Weights of a small GPT-style language model, trained from scratch on English Wikipedia: normalized queries and keys, 357M tokens.
Each number is 500 + 50 x the weight over its row's rms, rounded and kept within 0 to 999. Layers, rows and columns count from 0. Numbers have three digits each. The size before them is the row's rms in percent of the matrix's.

# up: layer 3 MLP up, 1024x192, rms 0.0674, rows 168-191, columns 0-191
# down: layer 3 MLP down (transposed), 1024x192, rms 0.0668, rows 168-191, columns 0-191
# gate: layer 3 MLP gate, 1024x192, rms 0.0662, rows 169-192, columns 0-191
up168 113:469483445463494512511505489584536586466492556538517564513495492522502493498494512456463445515519470401464443507461348574489486494542500475512487437504421513456590590453499485527518511466533519489530653491603485459335468534582523498520592516471480384525466540487464451528467473541521484610588501469385544508427442449449463468496451407500508464512407436535437485433541498470483580498531489508471503444507619485498533571403509553456483379480493397503497528485624484508441476515456479570484491592497528474570498457528458423589554444546467531498484491469470441483523463552529521523
down168 113:465471465639548442514484639581484536497542528391528476517539532508543459510521478464397452554442595473429552438489528522563519479466500562517527493558439437434533578519480476446506547531489476529487554541619431505532430448458514442490498469519525462471461517507432523529404551522524547519453365485487582461493420522474509469406526502384461470428446444433509509365501493494554471456491454487482607396477490436554487482400492564490471444502500480524474508502590473542460495520436454471513494548468462489591469519507551533568578557649441448443492460451458454488468509501495510529
gate169 093:575526452563475629532461430508494426474525553564463439526500477485514549495556498476454421416542469508478488503513454479555485536493455464589467464504519450518462402595441527473510443438461532549494556598517383524556475576614494464455492584535543511423469516506497476511486489482521450486478459528477488640483578563500554428444529438415470434528511473482564544520458462512467519520434518500499448434460558559414446503526450595476518457538481471615582446536504502703456499554480557492505514497528515510651555534529475447503431479557441450565484504440544531503489523466467500545
up169 097:447482455440553392471505537449456562528499437513497512442527536494529459460522437548514604570481565491588545385485577496440516481492532540413545458540447496535485563411558527506492536590588496465533458452493594465442505429396511476515487425425479505545521499465471543455493522515413571560508552443545500429503385417515463495521472557572487505494541516528496470517526461509530508543562436506465578508501473432561574492476561433520473597460559557410461580453524519307549476452531487531492491499501532512356490494536564563518548519468560527420507468564479485570477447447556479455
down169 077:539487485563492498536441489610512379449446452511523380501454407482439484522487478504482434492541535540548520489444510474488435488422537518577504443473521519479500461484454448500492437474543526510507551563535418510553495535585482548466467570510495473447445513526423493509513499520467494528464541603380531526542512459481543439483552447453613476462447506581367415524444502415463532514450453495465543342555446583464487573487462571544573398525484482456519521456505507659560520429446549501547506489513482488636468445570456494420530448526515444570474542446519554540464453515515519494
gate170 099:487541395542563502504577527532570546465528491474478414486506454521499434504502533530500536556576595451520515543536540563528408548520466464385489458569526441618460548388533450450542529554502470494477485470425484460509502570468445472499507507481518564476567461448558369530500413449482465486564471370474562420536588553499406457485515506438541460496398511509531396487504411467474542463418438526522514501579485453501530393553478564485465514504478436459560512427441430485517527524501566527503519485492495556451614451546508518544537478632504444530562568470527437414445516547491491476
up170 100:567421476499403503481505533492437462530376436583469565482502494467463585467534468466517547460477487404388510463433484577460451469510473458500487475524509506434511508455560414523523420522580557550510532576596550500526482490501498542539504578552528461560449574351541519524444643556559538551531533636562481529470530448493452522510491498537496443504508456516542542416479505443499446543571514568514585522488486551413549603536501575498576515543553535575436463580497554511453509492439444546470519542501472518538474549521520476551564467443477527448519432426588581451415453523459497510
down170 104:512512511458521573470492491556533498509460473450491482499523530440432469467493472508492469571502556506428523492529553478383529538443340451501398533481482420368536554583443520510504545531504531511474537505526489437476463452416547469434511535560534479490481457423442474406501627493538554388533442546484505476486527427488445494510458368524554489601547528429479533424417423524558438506471484554514561489537478461391527524535523474454431487534576544536475450542433551597404539588506549482402443510521492525513500461556577430503515492521526445426563490450596484511552509591484522479
gate171 106:353426527507555572448465552538544530558452496531533513604464512611473339439484479511464506525526507529483488525596460558501536524494423505489455566441464433543564575549541537482576537475531399545493558512588500486476502516424434536584551512550546464481592535501381560536547477527528481498474503556535487538507535461536489611460542392438485522467451461532490483478503476544549557554418586603523559508401470491439456539444566528477537482494497507448509588523478611434543544560492476464523478473467479574484435606527474574494499487487504503489432480490418504397515474446488529477
up171 104:516429476498463491446531498482518498543483469473549513529456505471498544494520496484551607475535497443469427443551519538560453410559523530547527546457637458514435472505559531459411553484540519465578491514542511519580503431461540546505459466495482448568462455481458478517498549484444519504492558451516562391519532488479488553554533401468591538467499552464507464380506507563404477471461630488517607479494562479398491457534585399463479594551531580504514567459459351440546418574453474520485493510440444506539473521410500613521548488453495523502394572434494567563530563446553460509
down171 105:614507489582466511467524507525560472507597503397410477523518355431558556486484537443519512433524403452502622533475575419485485509525549495553524491540460577513453473510467527486442576532467463516483447573465577485550494526426440478493492466568407588521387481479536484479522444444453588514579453488485450524376518467465436527498490591498536491489480551430501497489445519483466458423553503436431528491473500481418540377472430377444525464489557475527535458527611550493469447481465519489529543530459458438479527427535407508560504455448474538516464466473522520578560553457545434472
gate172 110:507506544507461587492497446481489496545466475533556479490491456498559503513473478416492498646534470449582482505456489408492508483471434592524502539503434472581480384524452491458514492507434499495558485523495401562439520460413513513481473427507596519502539491569567481533483451461445458481490494435529443430506505450495392463425525508406436504446536528381514431481425353457551627532549546529548455475487482489492502465431534456467621478443509429428442506554530553483472540576429487538498446436411549501604465447462537490568534488609489516558437454453416478457496528486537422491
up172 109:453449410480502384488539385475513513533491400540532540448527447429506465551482482480517493431386556460568559449514484532505569482523444420496484456571520439560551514404513447467521511572520448336439568505557500448514501534601540516531512570456485498566529532485508510484485522486492478530530485536526537500547484498590538524462493632450543533566572450419498566426472602570521504471406575453441516462421542509523490494561427490441464432510543554506612533484453500475434467450492438491469550532541506471446549524467536540492429414425419434443509482552480503465512444428586555540
down172 101:525519572493546512495497523440446368422518551491510516579513500614473491531552453475433536496492532526387438352467525548486466565480504432410561463417515476423471526497505444589557502578527536554606518430490396531476563501493529456508464497509474444518524540424462496495530436514473456460469489453491563535500409457477471492560533522477554531515430523514616480535504483390469505484498466511516533496556517504522468472423496577448578502502538534503599464465525510431523483503487555493505501492477429477660453456550394472436451453333561473448441552529583511437443497522457470491
gate173 098:532495518558605547562517558496532539432507533348563414573466461470471449615498481460457435462554560479434514631518542447481532435511423496456491507415494432444518463495540563546474522509451537425496532506564458493463530451556470494442456480511561460552544510526414511526443503523571466494507443563405394440478559532593480466474498448575482528423396485508500509450454558536525495460505586571484387579541465509542519514417505445531485434463575466488519543525529603479542529552477485485447576511491525506581458541547446507460488490465617452506511617520439482501541406516475441492
up173 096:524460485579481483470456507457549563500444550475445508581491529463499460526531545541477518522514525482434492481509501459614583478485497517452382495476529478511525523504548491513432514429517474578528578429489507550393504508409600513411453488471458471458521610463505532547518510611495534542468476526551396532502509532506506517469549495545407559470411503521449510413449460566475508406559570550495478486433466512609394465540518465471615464504511466494558423505519444418503429538523458556385538542463488423544460488517428507489485530446444617422527498543543499499427329566469526461
down173 094:463560505462427539484511538571614520418456409583412521531494494485516532476537465571506573483435528451552458459514565452583535429501506470483505521578576484489505517508426503517484511467530537463502457506407509546410514507473496501498512456431497560421571458536540513483545541497492549518527614464574513563455428528541531532514543494537447471593485535423521470526483430497476565553519540438526583455474484563400530559506543541542472588586527426462506540516552466328557522463534629429462519588524486470521490460566552405512461475611462564472512556440545587560501483604505533515
gate174 107:451519487472495486491479467471505491478568492558518458436514541497486542478572617559487500518560465413455453568502510442515438442517518503517564505525538459521458363442425541551465523512551514595524477434518502510640536475549491492504449565551527518490528488617417522401377448573578430472458454492432410464472529461481502461437556525507584519475562565518518537449442520509512444581478575506468467455478465507490510547465517523513502445575577646468503563538508436531548514467511558446439485621514415546533493566603555570458480436568521503472473554442511565560542515396535468456
up174 116:568497585465504562549517545485473532393443494488331470478492513503462482458455542448482498499489543513501499495504526462543470517498558558600464460570520419403547447470596444543507480473483469492478414496464543464425571456442612489603514435414496500504411549478458446563488576376520508477565514504492558494530469516567481499492353411434477428490469450409445497411489461485553583426483432507448503552575541460508544510526494492444482555500441420505433495483552531452435400458512532485496509516471574529503604432462475574529545565538545491556450419538518444478546486545470473500
down174 105:571535498479560531503504622441544430497610494478497446466526495511492528533470491512452528561551532409460476490556488545552410521378566498488417557415556463464568480498663498529440545462462451431542485557398457488480525531493526485460480466456469494482512537417455481456483489485609426397501550510436550561453474490556434419516522523463551530497450608498588522526466507526552482444507612534450489538496547475520386576551478510394488530511511486547506517453564464490542544461520529539497568491386510526486537556602460419463589369563533513504527487526468540531452504446479512467
gate175 099:500454557443427425525472662477399517565434499507493527462445488614521481510477490497481496444522603453539506478569393529444503446497488503470478446509537472428432458530497474556531521492480468574536428569531494529529491452547423504588550451505509489479417572527544506511465588469571570549521476411513490441506418533472493541514519451542484443476387450502449572520490575563476530534476444577443484473454418585548532457502483550463549524384444507493506534551506531461542465418452492503512584516402413506482496499491514379562500417514490484427590518486403546524509501500573482629
up175 099:438537498512483513345516447476511511462523439456518589599499494494504516491550469499512452553587530508552561540519507433561495549438519521575500550561572497490449539577542417444602462414543501475520491516553506451500530572533592453507520515476470457489495541484450534554556586620439514405558463418483483532534425445507516515489413483536525498477432547543487522469435468512515427421512404509574460461486521466519532524522572486525584481516531455539514497414521507432456620435437452496426615529511489564392495504491486412570377499523558585562429513498557543535501438514441482430
down175 102:537508483516370504450521469504536428534627516545492466436517503480516492587532553416557441544463531494469496460550531406490616517554489520533504466524555457579438502492541482380573521506546519508518544545508473474560559486542473514495475471469463487419547465467446470484580434557450473430518583468481482468580654517501558518418519521535420447413591560409559477510470471520508499493531525472529592517404491499441514439554534403519520466526579425547485505471378481546523503445437423479565592483504492604445567473498562489457501501527537496480550516491531611487547454520506504378
gate176 090:418498483527512452610550499519581508463488523481513421557587436429517538485403476480491538522499520519545480412498499476471485542490604509485492483534441517431535461561583512619540368481508469495400540446433559473517569461549443484554452455579487511433484472570557611532507455495431460491448544440488498449549433461558499473501577504530517517426488471477511479509473583474536427481507476446570493520496437497390539423538507561510401518498472386437396600511458527481442516562461602486478511474475554419466455469517481491379556521568480464480605513478496478451538399505477465566
up176 088:472508515573528497612539515488400469525482489478497515551583478562545495467411544438580589428551567552552441400512498506462524468497574545368448496571465484474505476556583474551448523464516521534460561367466525530499595467523487553494442503533489607536510505507534617546463529507521487415491544462449560546585425481526517462640450569560506513462528498492457418535428534455475521487529473542470469563472448491430609410542496537522474560494441417462420527484464599527429465527489503468442488454526558479485557511507569494473535533521498416474497536519483490356490418530540480474
down176 098:519428425562411496474453558501423482519450597459461464517468462590483500496526570472545487411443495518471469517541476435524434518540528528532496431432524489517460551459526494466458651458586558486493489471524458493504387490413548461479517457568438468505553485447537488524402527457525523514532467477389460568554402372472581427461508492467515500549501566580472431448522407520347535522498467502570465486413554514447452470454632557479489500437540461526490500452508454495499488495607428468504520500553453500512480563487500531614562551532512524437531467472562484512532526508500489370
gate177 103:496481509530494542451501511617440524497461539542502477440431501517540411521528409430477414577468570508454491513484457535475393423392460461489514456447482570508496440645435499508502551527556510546428467384529578445487572530432478510481509525528512466440572427550501575487555463542521496468445544491471418511517568494528542567466508506506394560486468465477489538450445425485459512392533385580468522623492413513528517391501483568525399458484477483477513559469398436489533482544440455556503542456495392483536490567493483506514580501508395481465521519502495464451562503559505527576
up177 107:537541535499524410485535430609500486468434517415484504531449510455438420457475503530453484501411518541524525512453484460420404536524627518495512462571482599526493467605454458491427540542478498546544591483503418515437467523496454523423450503514530490532538443541496571410555412530535572421507553517458391539438553496455506477500460566594462534439444430530483504386575498465528509462444450512480543496541496513496524510549480482559572495479513452382472486477506491453511566465481445563567437578459502499480564542550478494521505541541332513429515464574519577402515437518514548600
down177 102:585608543518525373509597469592473502539454394421412490435431455468538509440474468540487458509422433548536479471449528478446506591505472515564507516495470485458520443635491486534477477509449519510526428541533533544413437502512505502575543501448544542547523529504545501482446507441501475439439531547452516510438506496414526550473452455499523567563411516489546523473447446524499492576565496486503489445537533538511517505422446548601529532484454530432606558581539470475509533488520403552556531470467472515544558489451368601505581565453477451391461515473623464486404499488424546460
gate178 097:490497528586433489463490502437467528476464492419501463580390495513449490482547490519453518630444553486525503465524522508566582520491501517509459540468496454546555558520469489600512548460445550477423479458478549519531533420467467499457500513401459498508564492512592573458510516502518415469581451473430421530532519479480400484506536532472530532508403608504549478520462602513644557523624521496558527586490450499503450542501519547474459431454426452495606538532415590473512495531493391529460424426469634397453444535522492534511522509452538512458523469525508482401444479609530517490
up178 096:448536447486553497414455465447508485481521500409488458481500411557543499539467541486494538513545479473424494483539503373539544416478524464486432541488435571588536520474538476545485494481517415525512508436485463481502462495446424508388547570510476509442469561506450462519534432499496453464505447533397479582413492440537413551526407659503494535412542545585438653526470510405551460473524523505413513496472530437589513495441520486459470508476518390579514480505453583527494583513554434559528534476525413411519518457456468533577512579487506505510522465450443561497478496515435627491
down178 091:441478420465514511461482449470542442554460525453528540452556497524550549503487488538597421549513526415614417503490436609410432458491537487514420512494477579476535460461495521479565476459440537505519484440429431450505489568513509477442507395477585533424492528482438421580476512523513509492497571510436478435519534509461555487477374473582513565474513344465523520548459486561479432505558474477518406412484552555542517550503381560485530485542578550401482478541486607500537519476456584513547499464440513516450535477464473430596444395499520519484520541458528436529481517486568561410
gate179 105:517452490558504574530532401530503439380571480491543539525459582428565538470525458452500411429538464468424461436463491554363501536502515538535542539554489518498567532540546486505508516472426522539475548524542466447468472596571559537555553451536514530524479466476471554532515484547468518425508599522501510486522398503552588426459524487550474499404454431447476556486495439559427422601449451563531563495464443474546389587521467517511562466511452575527465499582603485497441428466483515538475529579457453425566537480546434489470530463541507417532581473489488528510428498412577433592
up179 100:469460444518431580382566458492553476546536477595482525556546546598480537530571476410565477582506490552538492492512504617432586523506491461509458461453485533515527512516460468515494504553521470452472534526431549507470450600606530579582503438531507513403367564541466523404590587454503586525554593516564446519514464556516481419527451423502512503544451474473480487636467487510569470594470516562573529403498471549594467432537441535493530517467509570545381496484472507534510539519526507551452478484557448554582473492527543502528442446541439503556559488489473466530541540498488551470
down179 097:518581459358528437427522469482495471451493559522469518505521527509562492546499552467523462537503446514472401515467438461431520413511471480580573517557455526466428495480481537518399576352478450491529496479629539462525430587520479547552405503522560523501471462554574445542563461432546436404495502429636519529479525488530450534471485498498424503471556468466567491428472437517491526536498568510508557507462463442522474519446545350455531473549523535515498509529572546483396400511481528438495440567477474559468505513560613500516454433490426388467513510437522495430448512472542460515
gate180 096:534567521443531538476517614562505482530547546487553410537473515411578539535458562501535565526507583541469407514507564387396449517476495551584579511482430463410503437494553480520496440448486529540540553541503509542519457451474481483541412476430512493497577501444545434426576509540486534533469532574471553356363529538509513526572498449595528540462486530541482504483586522536467536504494528462514454570498510490452547556413468376507510550564511612503544491546498574467496410584531511595500573495541537491558496434522532460441531442562446515528489545528484497373540499550545483490
up180 100:562477544405490469517477493563509518555464432571566430520489502457505470430449509461528449349583534449484530483497552511462468549637603500591482571524506443502510501572533498488534464519544506513573525465493508506480580523563524471609541503574512426510682457522512470479613489434519476532467508553532511447513546472459470408515508469403485447473553423511564457480581407482484480505533593485448520504574436474459512506442538442417451531593479522486536442518547489483421495463526453498441453509465565451513478530480492443401371411462514429469437501504475562552435502517482504470
down180 098:476569536498519461475469499552478507503446481433510487488517467443530438501536516470396482493400508498486525538600457476458472399535401552488445561431402543500453480568501560525469487473514533519526460493438428519446427531543487473549436544476496497540519548477592394509508465518456546513464541544484497485560441490568553548425516486477446432447478489542571497434505523472442539469480550472493443495382535478552425573446490440468453380461477431455426548470568529455481454515398463561548501461455554547683532566448564534427443517443486437498499495405488558580463635513523574443
gate181 093:491387508504494470561406528412391513476569471541475532580577469569479472463460541505473563408486390538440418442495524492584552488498534524526528470446478455539483473597474508588501546426466429630492498446489542491504558523478418526510511484548490461444492514502514489509536458420497475523450546469444487555484419538548480495503457523484464477472530516527588441472546578486519602519486467338442494582595498479570416454581562458522506481562366453420472484586463538497446395535447465476536533467509531405496443543505549485513508472521486541512493459477532590514590512437445446514
up181 091:517441486537482410523512535635511545564535543482549492480419517574541448455519530557501500461441525444479565393534547560416406508494526524536545593515472533460515681360552484444416463506483478473541470514405551391498502463542538526384493530489511521420494450470540566455510640537477567429546488508536459556478528441611554554493535543533483490513493382487472550506474496503508469558519417492502414492412479510443535503444496464472491545528564471491476543466526556464542485476478436503488451561558517520463588459494447502493450410543500501499562499489476447389477457432527533480
down181 091:498508520497480449511576549448573480467542515564523562491392462418517537489401495425521570535493417527460466518530498563478507489479433465542555490498512447505580436528485415522534395532465507549493549502567523526480459639429379531502547506476436530565431522599540459569452477470491524517425531560485487562543436512451458470456514526496511532498523505513464428469527460547476371520490452477470438418555491508574488476607491589427535540443475441541537510490477455523476486510487620547486566443402530464619570451461396519480492667476472500509505463551447538524505496425554555527
gate182 090:531508475519501544542523577536516511408552521393507512468513562486509465491502491493469474542471508486504418534446498534431442528520557486485635537490545448571389457577593481533469492493492507467465445450467599490525461464488552510587514512508511394557505503476526525400476395429466497512413480555452560497466487528514448552404510488570509493441498536421538401555643613419602465522485494531472534507499546480535610469463471481481525477516439459441515514516575604499509565564476492432574485451523546524582475455474548554541387556494512456469609528550535452387553444545528515471
up182 093:393551510561511431440524539429497461538545590480448435457554569569368543532485475465536537523474495507511593446501440487513620552542571445500577518463494532469486510453489549488581477476529403472488546424459514398463490394431448468524512437451463576507531434460521533454578477458458529528497553495510571472575560458392561503472432465472559548558410502526545551559566419495534487527501570512525504452524433463525455531445536483512532503472493486424610497485442423516482400483442536386534421548575452544484502404560489543512482499480452531512410404475504413519500512528459490533
down182 108:448534523551470457431470533439490518479527560533458399505531506507447500500552564511449501505479490472523501383506521532467592510591502438501467506518435548473616466485598535544484531503489515446529572564416568495556465411494476535455540491530482612485482394441573416516508498488474518478473459490444547411426597551415469546568497470462568496498483536466491573493579522476503470562517651538469492526490444472524490489592519543451540535636463494506512567471509465632487487454387474495565463516581571602423480484564562444496481496538521470530413537513500421447493447464468437424
gate183 102:550502551550393524474520541486520555487472588473535453524493478536417486572492415463548496459522554488444522486469434518490455515486437501550543538511538503364470449447514605502568453522416566468421608443513442445523465461556528500441600513481443429507486528483430391539444611466470469464440579600549499518477483481461415514474514515488529472480526486551492528534443507474541448490473582513556520511453521563647439561495515498505455573488493504504545544487380331444409495534591510496550512468504488535583499477521449481552514492594487434443453501503463502393490467587468522485
up183 091:445547493583515468477473488484441497468535449427518516559478511588427569513562549612547474504494568538496486514500502466531573376480365583473458521433444499515574537499523458486497514467545458652516553473517593438450449533490506538470562476567466568438508513465521506487594479491473500488569550470493470472453480504522594523521501410586613559458529538495502586535544578490535588517544549520562467614515485517469624507457597522479511452513569566551393463507458521507481498491519537569437511609485466539584476447441478519536502487471462508511451516475397450474509493544464505629
down183 098:600583519568538477533508518475501581462439456497493538523466491522540548579516512555567515476524470469440483574434513506534445485516495529411487462432515612439538526495507516492540447549399371440551538502516624372572477517470481512579473499516534503605515634506523544486477566494581562466551533388608542570531428534457468543504495519552518530431501429547481448497519566465452505540506448538534459599429604487475483448456474557511541545499511497478518530497480541526454499534497472553595542556473480566562534497567528582497629601537445535520508520572422404481498504497504524525
gate184 098:480560561512484548509398535412493483447406543504491396563405406526500498499483498573423490441536504458466507539508480512519429557497429510519428427452519459460521479494471501536479491378552489508459516552532478422421571570644480458554565516442500489419496520589545512500530607488525452502462457522422531426516635492448432488419586454498517522516446462554452558496381477560503512468473451535557527547417515522511517599424456472464464454394550626419508534466489504492520441554457556453511522504519490478482544513551481506463498519547454372493465551501499499494491480516386529476
up184 097:528519436501468552574487491445426546501473515478445444515412533527427515634539467434437508476599549530470516547430462497534459504489533448431347472438565452454529518493418461544536532499513475472390546505534489519555492446538486481481400498481472453480499585514502478568500486484547498537431592552485574441492471440481426500455533483544408452492543481496517576511470419485470530547555412555501518542419488556532474497437468413488428474472531497488454471550521579518517534495435547557595547494438537559494459444582517475417479552529447466490371457569397518526486450629401437550
down184 099:470415462442523517509524531468462534481538419534443579562553538450516426576472519481475499459583598532513423499535461420508532490555534440511511524455557535564507562513462461449559420549497449518544500445442497500424427542470477555585489469411515577541396519452467427460573539535485475563445438534535529469502423514443506584523409519567430454539496553527569548432643507480455571561572533499499493570423494450568489572522487470508464601627514546555539502521562520564534442555461379589498488496479530513507462585486503416483546596507480513500522471491513527570524532541495498604
gate185 102:463472516562474580418539514454506473491495611494431498475537565503538517501516498454479477546536464512457555563459534527443440504435477522587520495502480490473474487518494555527440566490461457554562490505489448500480519579505546452547476568553500603533488483519551523347419508652504479566574379531469421405442495456534511441452480413520570501493523504518474503457574421497524533455506532587549491522531556480533513491460551503565578410498645540598420484426436505482513599535564620497497568528443455597604399490498502510470480486488458499465474480617495491467499526453495509538
up185 112:486510441589503515433592477494416512559493507517485482480522479512467503495543415508489429577464446535514463536561572495487525543492629442554464527577496494541562520450528527472430487572464556518473536592454441529515495510465503527512477433597590567542564476482551484465485561516476427518477441522463512380463451441511454416525469502541489478495653557464494441557573524438446574464521559526593440548534542454448384515470545549568529520559468449454432486540549514535536536413536566546498490543463470416610442569446563496481482467555495605459523464522566472564553359492510512526
down185 105:405471535562403522481516420545475492428480452527501543563395556400453532507543547538441536461452491461466508535563589444506499562465642569548460510554513474465504443480541445532562482602513517529504548560563511546473493528506492486575468541448507494452533498504511511513510517540568560429587484451529464630489459557458487488498546474492562489511526543519374462393479422563564540476458451511385450611499520489465572526545523531604480503539555448445537521542478571389463495474453583447534544510524556582475512469442560427480480595608495462477475435487500453534591504492511481535
gate186 104:561482528481513565565497596587489494521490412458450555539473496407505541417487428427526504521476526413476474450555436601450466531449496476522482591516462535444535483539573495449538470454461433507454494481467531465404554509466603521526517410537559434579496411494468399502480578540572565495534471517483483464449463524573498480452564541479484481500492532430429581543486520575532533472536469462486532521580513541516481487585516468511500406458593504527530564502421484524505468552470569519463577413536551468650476461379507498469598468484468461498568400448553385545445569490474457501
up186 109:519535431500424483470561492496462461364545554506475444430547562533474472496450478473479555580472534472507517563566552545478599544414462561507544534453514513436466552521514490507478520549472520543474501501490536438529565390485518525658544504534490502425587505569466509564493551496559444476576564415472439510533402530486496481464500470438551466460558518432562532491559427567449496515431532547569539446498467432595515506482539538543491533515427516541541564389436506532575545525506530423501451472515549525607427591484527589526543508471532507549455398521549455524486613407545596532
down186 106:525500444439468492479487466490492453386591518436514462520516516507496476487520497489548545488642573487570558489506479569553569438428499466471486509503546515377457553522524493587533444595465493504473507540455481564469507481497523527533579541526467444491514551548464534555511568444567508396508523485607465483570475506443600471428407585485609507514527573486521502466568523411447498444490381429530538597464550513548452538458511545380487556496521468519555490508574498502572553438538519501552507556510562439614562521434481455483559552591542489549470479550547590452429519537477548587
gate187 100:546562466496468394533482528584421555481438524456471480520483401475466569409522535614513470493497486465396545518466442539535464395562528518413479403479498516488628582489554518464491510475607589446507495604533483494449533498503492463479471463546524496505483497474492482505481472588472562582371458449537491487478540445544538518506513465490416444456502534550526502485575588542595552559508526511543491605475537482460484517533473491495478359496368466544466446474489465474450487406541612587495491442433520489565535460492498481461527572539500473420523506465525437456559464525419448557
up187 093:357443513538532464424531475411476544478548494479464525512538566546528483517560494452415505487476550532511598440620454491344576471370467529504470532541487506450490460425520471473425571556466494485434475489540497552456513481520547486559455432480477470489598558521478493499456494423459468544460472573524455479589589623518530573516507434490437531549434460533454507400538554491533434536552546537535521472458502539528492487445506444501494468440494659438573498505462501584598474440481435508520557443456450456619591449514470478503522513540595494481540483478497489425483479481521531506
down187 100:492448462475499396356456498507455530453441495517454445503477499500501583502475486478547429512407433509445515443462471529506483473525468481584456477564552574461496550504483480518520475503447476496542485572560539468558418472579550523534473526585453518485532412599553504496403471463582568570489431517537564527472451456492574473456510478425449454505434469447444527563522584566528582475522481520472499562493475523608423477586430529539550469473584405504468573506484537471438541479493474541450496462430392385437455431631517513520551538496419460486512606529422455417478556493485441516
gate188 091:571554460448513524414525525438458522507434502463555528462521480503469489540518469525514528574465557467457531501601568533524454497430463474448415488455459546503492561446473521523506480395470440594546457453513579577580511475550428507610458448547475544488593486421499486541511567480563543405529453554562491507485617481568488438524493568596487448512466439476545553530468524460502546526520516460611471592510466517523541475458521498565445475490538472372487444576602578518533470556518466459397557437522530424473529474531558479514507547655507547490585561561455449485536498438473434426
up188 088:509491482412495505469535577428487513476483458476524548448507531471415490569506437510497490575464525461532604450562508492601455464465489517422402445451438482492592537497396498516478409491506524538501504489516530519579455538464473534480375465538432548476540602505450545547486551585499551495496463532538544468562542560557484475482557530511492502513444346540600602546547496457461518529501469480548597550501535546512557501546476456566548564454567493447508429551546423484517500520519462473567590487402558405476502532435541425547476575501566491500536626489400504414517475471551485398
down188 096:495471493522483470459505469569469487476520516580485442506463429438532425477546490528510546426482440598476573454579466425374455543470471555517522480520463517464541471621545498483463441458407519526475542540480543447439419559467569453432443480476469575437503531499419541480398505458583440496561522466508563476480495449428602532494526580446508524494518493616531481464591427497424523555559562455492539483558468535443503470520425409585512530533475539526556537532540443493503509462499493442563600538562484517526568473462546438515503615457472496479419488384515572426557499558462623538
gate189 094:408528492535487464488480543511522538585486505566504472545416521472594635660408465463498480488565529556527400500427493500465460576568489486510431495508552539539433542565559505404507467463437551551518574502429609581527408431496529530482421407474550468521517587466553472557531455481529525501522569479470565456487426559455443581455440572521481540489545465519504447411563489461557515618488586427552502546458566438445538484509506460451471493411467456511482404498463563451500507515448534413507536455459470498427556538510427483583453525478553508495499469490454496535501448500488562509
up189 099:637389443565545483526500573570462412498490505500498576557520504475481435469556463469482519500385486382500487495557551481465548532515450441516457455497499435512563508406460488488551488502532507537462583513536436514428536508501492457483520535464495449602463513503445553490526567577515484544476396478453438580563523473435448462513610422528581525513374517453492474534474511503474537383436459514485479541516463495590464563520505527455580503522575419491522582563406527485520567564453503467513423603507528494559479527455549565524478478591546391436461425491571488465536511508560549563
down189 109:501489437459597468438427548431560421422438491482572538501533472437554502455390437405503549510504546517514506509446426516561517453426514491462452434435546558482440468448536518438469458547469529484497473439579573492471482457565478547443450495466487455539517549627502488463484433461552492522416367442444379510465501523430422462563547546533564455426503548528406543496516610602494514497506556466471532522541427501548436498514515449427403417457536545554519490523562507452547466533500598449549460573535418482554469519463567503509529401517505483470506440474525426491481462485576465490
gate190 106:483464449460449559585472530438557517584518493481555523542476486509410467574414554549421577485479511525523403474495516405426540484528494495474572457465567525553413436483383510531547513493510458364455460436564500496477552391508504466461557459531521462481529460499546532482504515552466431524485494478561516433449540473447429501481543469510617545570547514527544524575590484576478493503438533526486436496423555459425507472512575541399525436518551629517575351529436478510521530464569538479453419516514457465586509476513508555536473506488534500517524486533536584489480593561577500405
up190 110:483501557599473442454491588433500589460540542418434556508494588560419457511485481543457444589472557550548549485498562463529515402439516490487462537468551615482523551552450536569485570471471478520482598457529547529488549539481535467440587551460383431494588540461515459448442488565551441527468473396527495525508433449473382440573466485561535477469415532503504521530517418523485465482524457471591450493527546525460524465492507428469497395484561522461459452512393516444527504578417409443549431464546457482490530496579407566496515524442456539561529517542514506496547547527522467393
down190 107:472398508574568532475473543504576535523472535415464530517498532587453532491531475584467439531484522465548504542472550516510518511521531494518462571535510496609578604511401467517614463548577501576466544516484379505411531525433505449377485515545547418503508524433450509460473562499505480556524457466565584495553463481454436384459540575478472429519479498526495451384554517498497614538473528507494564540550449374455531477455553514479530446430497475495497544519460547494479557490528459433471462473517449503452460397563348454560516504497540516519588551578501515556515459518493605511
gate191 103:566530554552605462487532411539498537536481508418381536594578445490577463531514465508521418558537525532510451532498511546414465534505471545626427571475544464406602423461498529484501445489468527461483526617533466578519487519495414479521569542529488402567534597483420429526497563499560489495444461525539524554367459559519451485497423442502485430449501439373516550447460514505506532517536489467412420530454512461423540464517488490535463487555568508545507477502581550477521559517454435538540468464448516517581384483443460448442483473559525454466421458524489451491489456566514471487
up191 091:564535503540491509557586573532476465504534451453512429531482460499448502559447507456492447522519572445442549526457481474504537435576320491470488522533455480495532421537486508516461410480451424566519406519511515490470534420549602550383458480513505430558552539511527491376567514432447495405394427460424518454502542469459530522531466560554572499517539492482514455386516526430488496465482582436585509407536454498496497594536411463544541517507566500539423457516440446557485470477513503612472453524538525517444514473526472507491465522525563469546560535514473494543577529600423599438
down191 096:497479454487339535551427482500478491540503418461500449533409502551449498490489552502445460555453493464522520444476435455594569514481539496449575472558455472530513494552458652524429529512549429552537508412561459512445493510549498451553492452472475641472558540494507525453429475492429571445476421435459513485455494481403560381506453404508447534538519563531541502480443571396489592529437449581605512532556440534502450592465587473464530478543533461573468512467513517494487488571457509430442525443554476479458513566526441490481414434498477449599492468418481541532522526524469492505
gate192 100:520473430537531561507555446451446559582553529469392493472511602425429492485574496402488496538531474585537480444476516501484476454490484527427537560445526514446594586543536581440592479446511454471498464564411480562608490498385564515497434555459497431602420575512512552434562514475470426496489507511516517477464478598606505493546432520501503560508523521421519498505502459554461571460495448492474571492477520527530455483552475419523543507441471519392553548396396564472485540592517526493463541579491441536586432462536528440461553413455514525510524471482603537544497548468512537485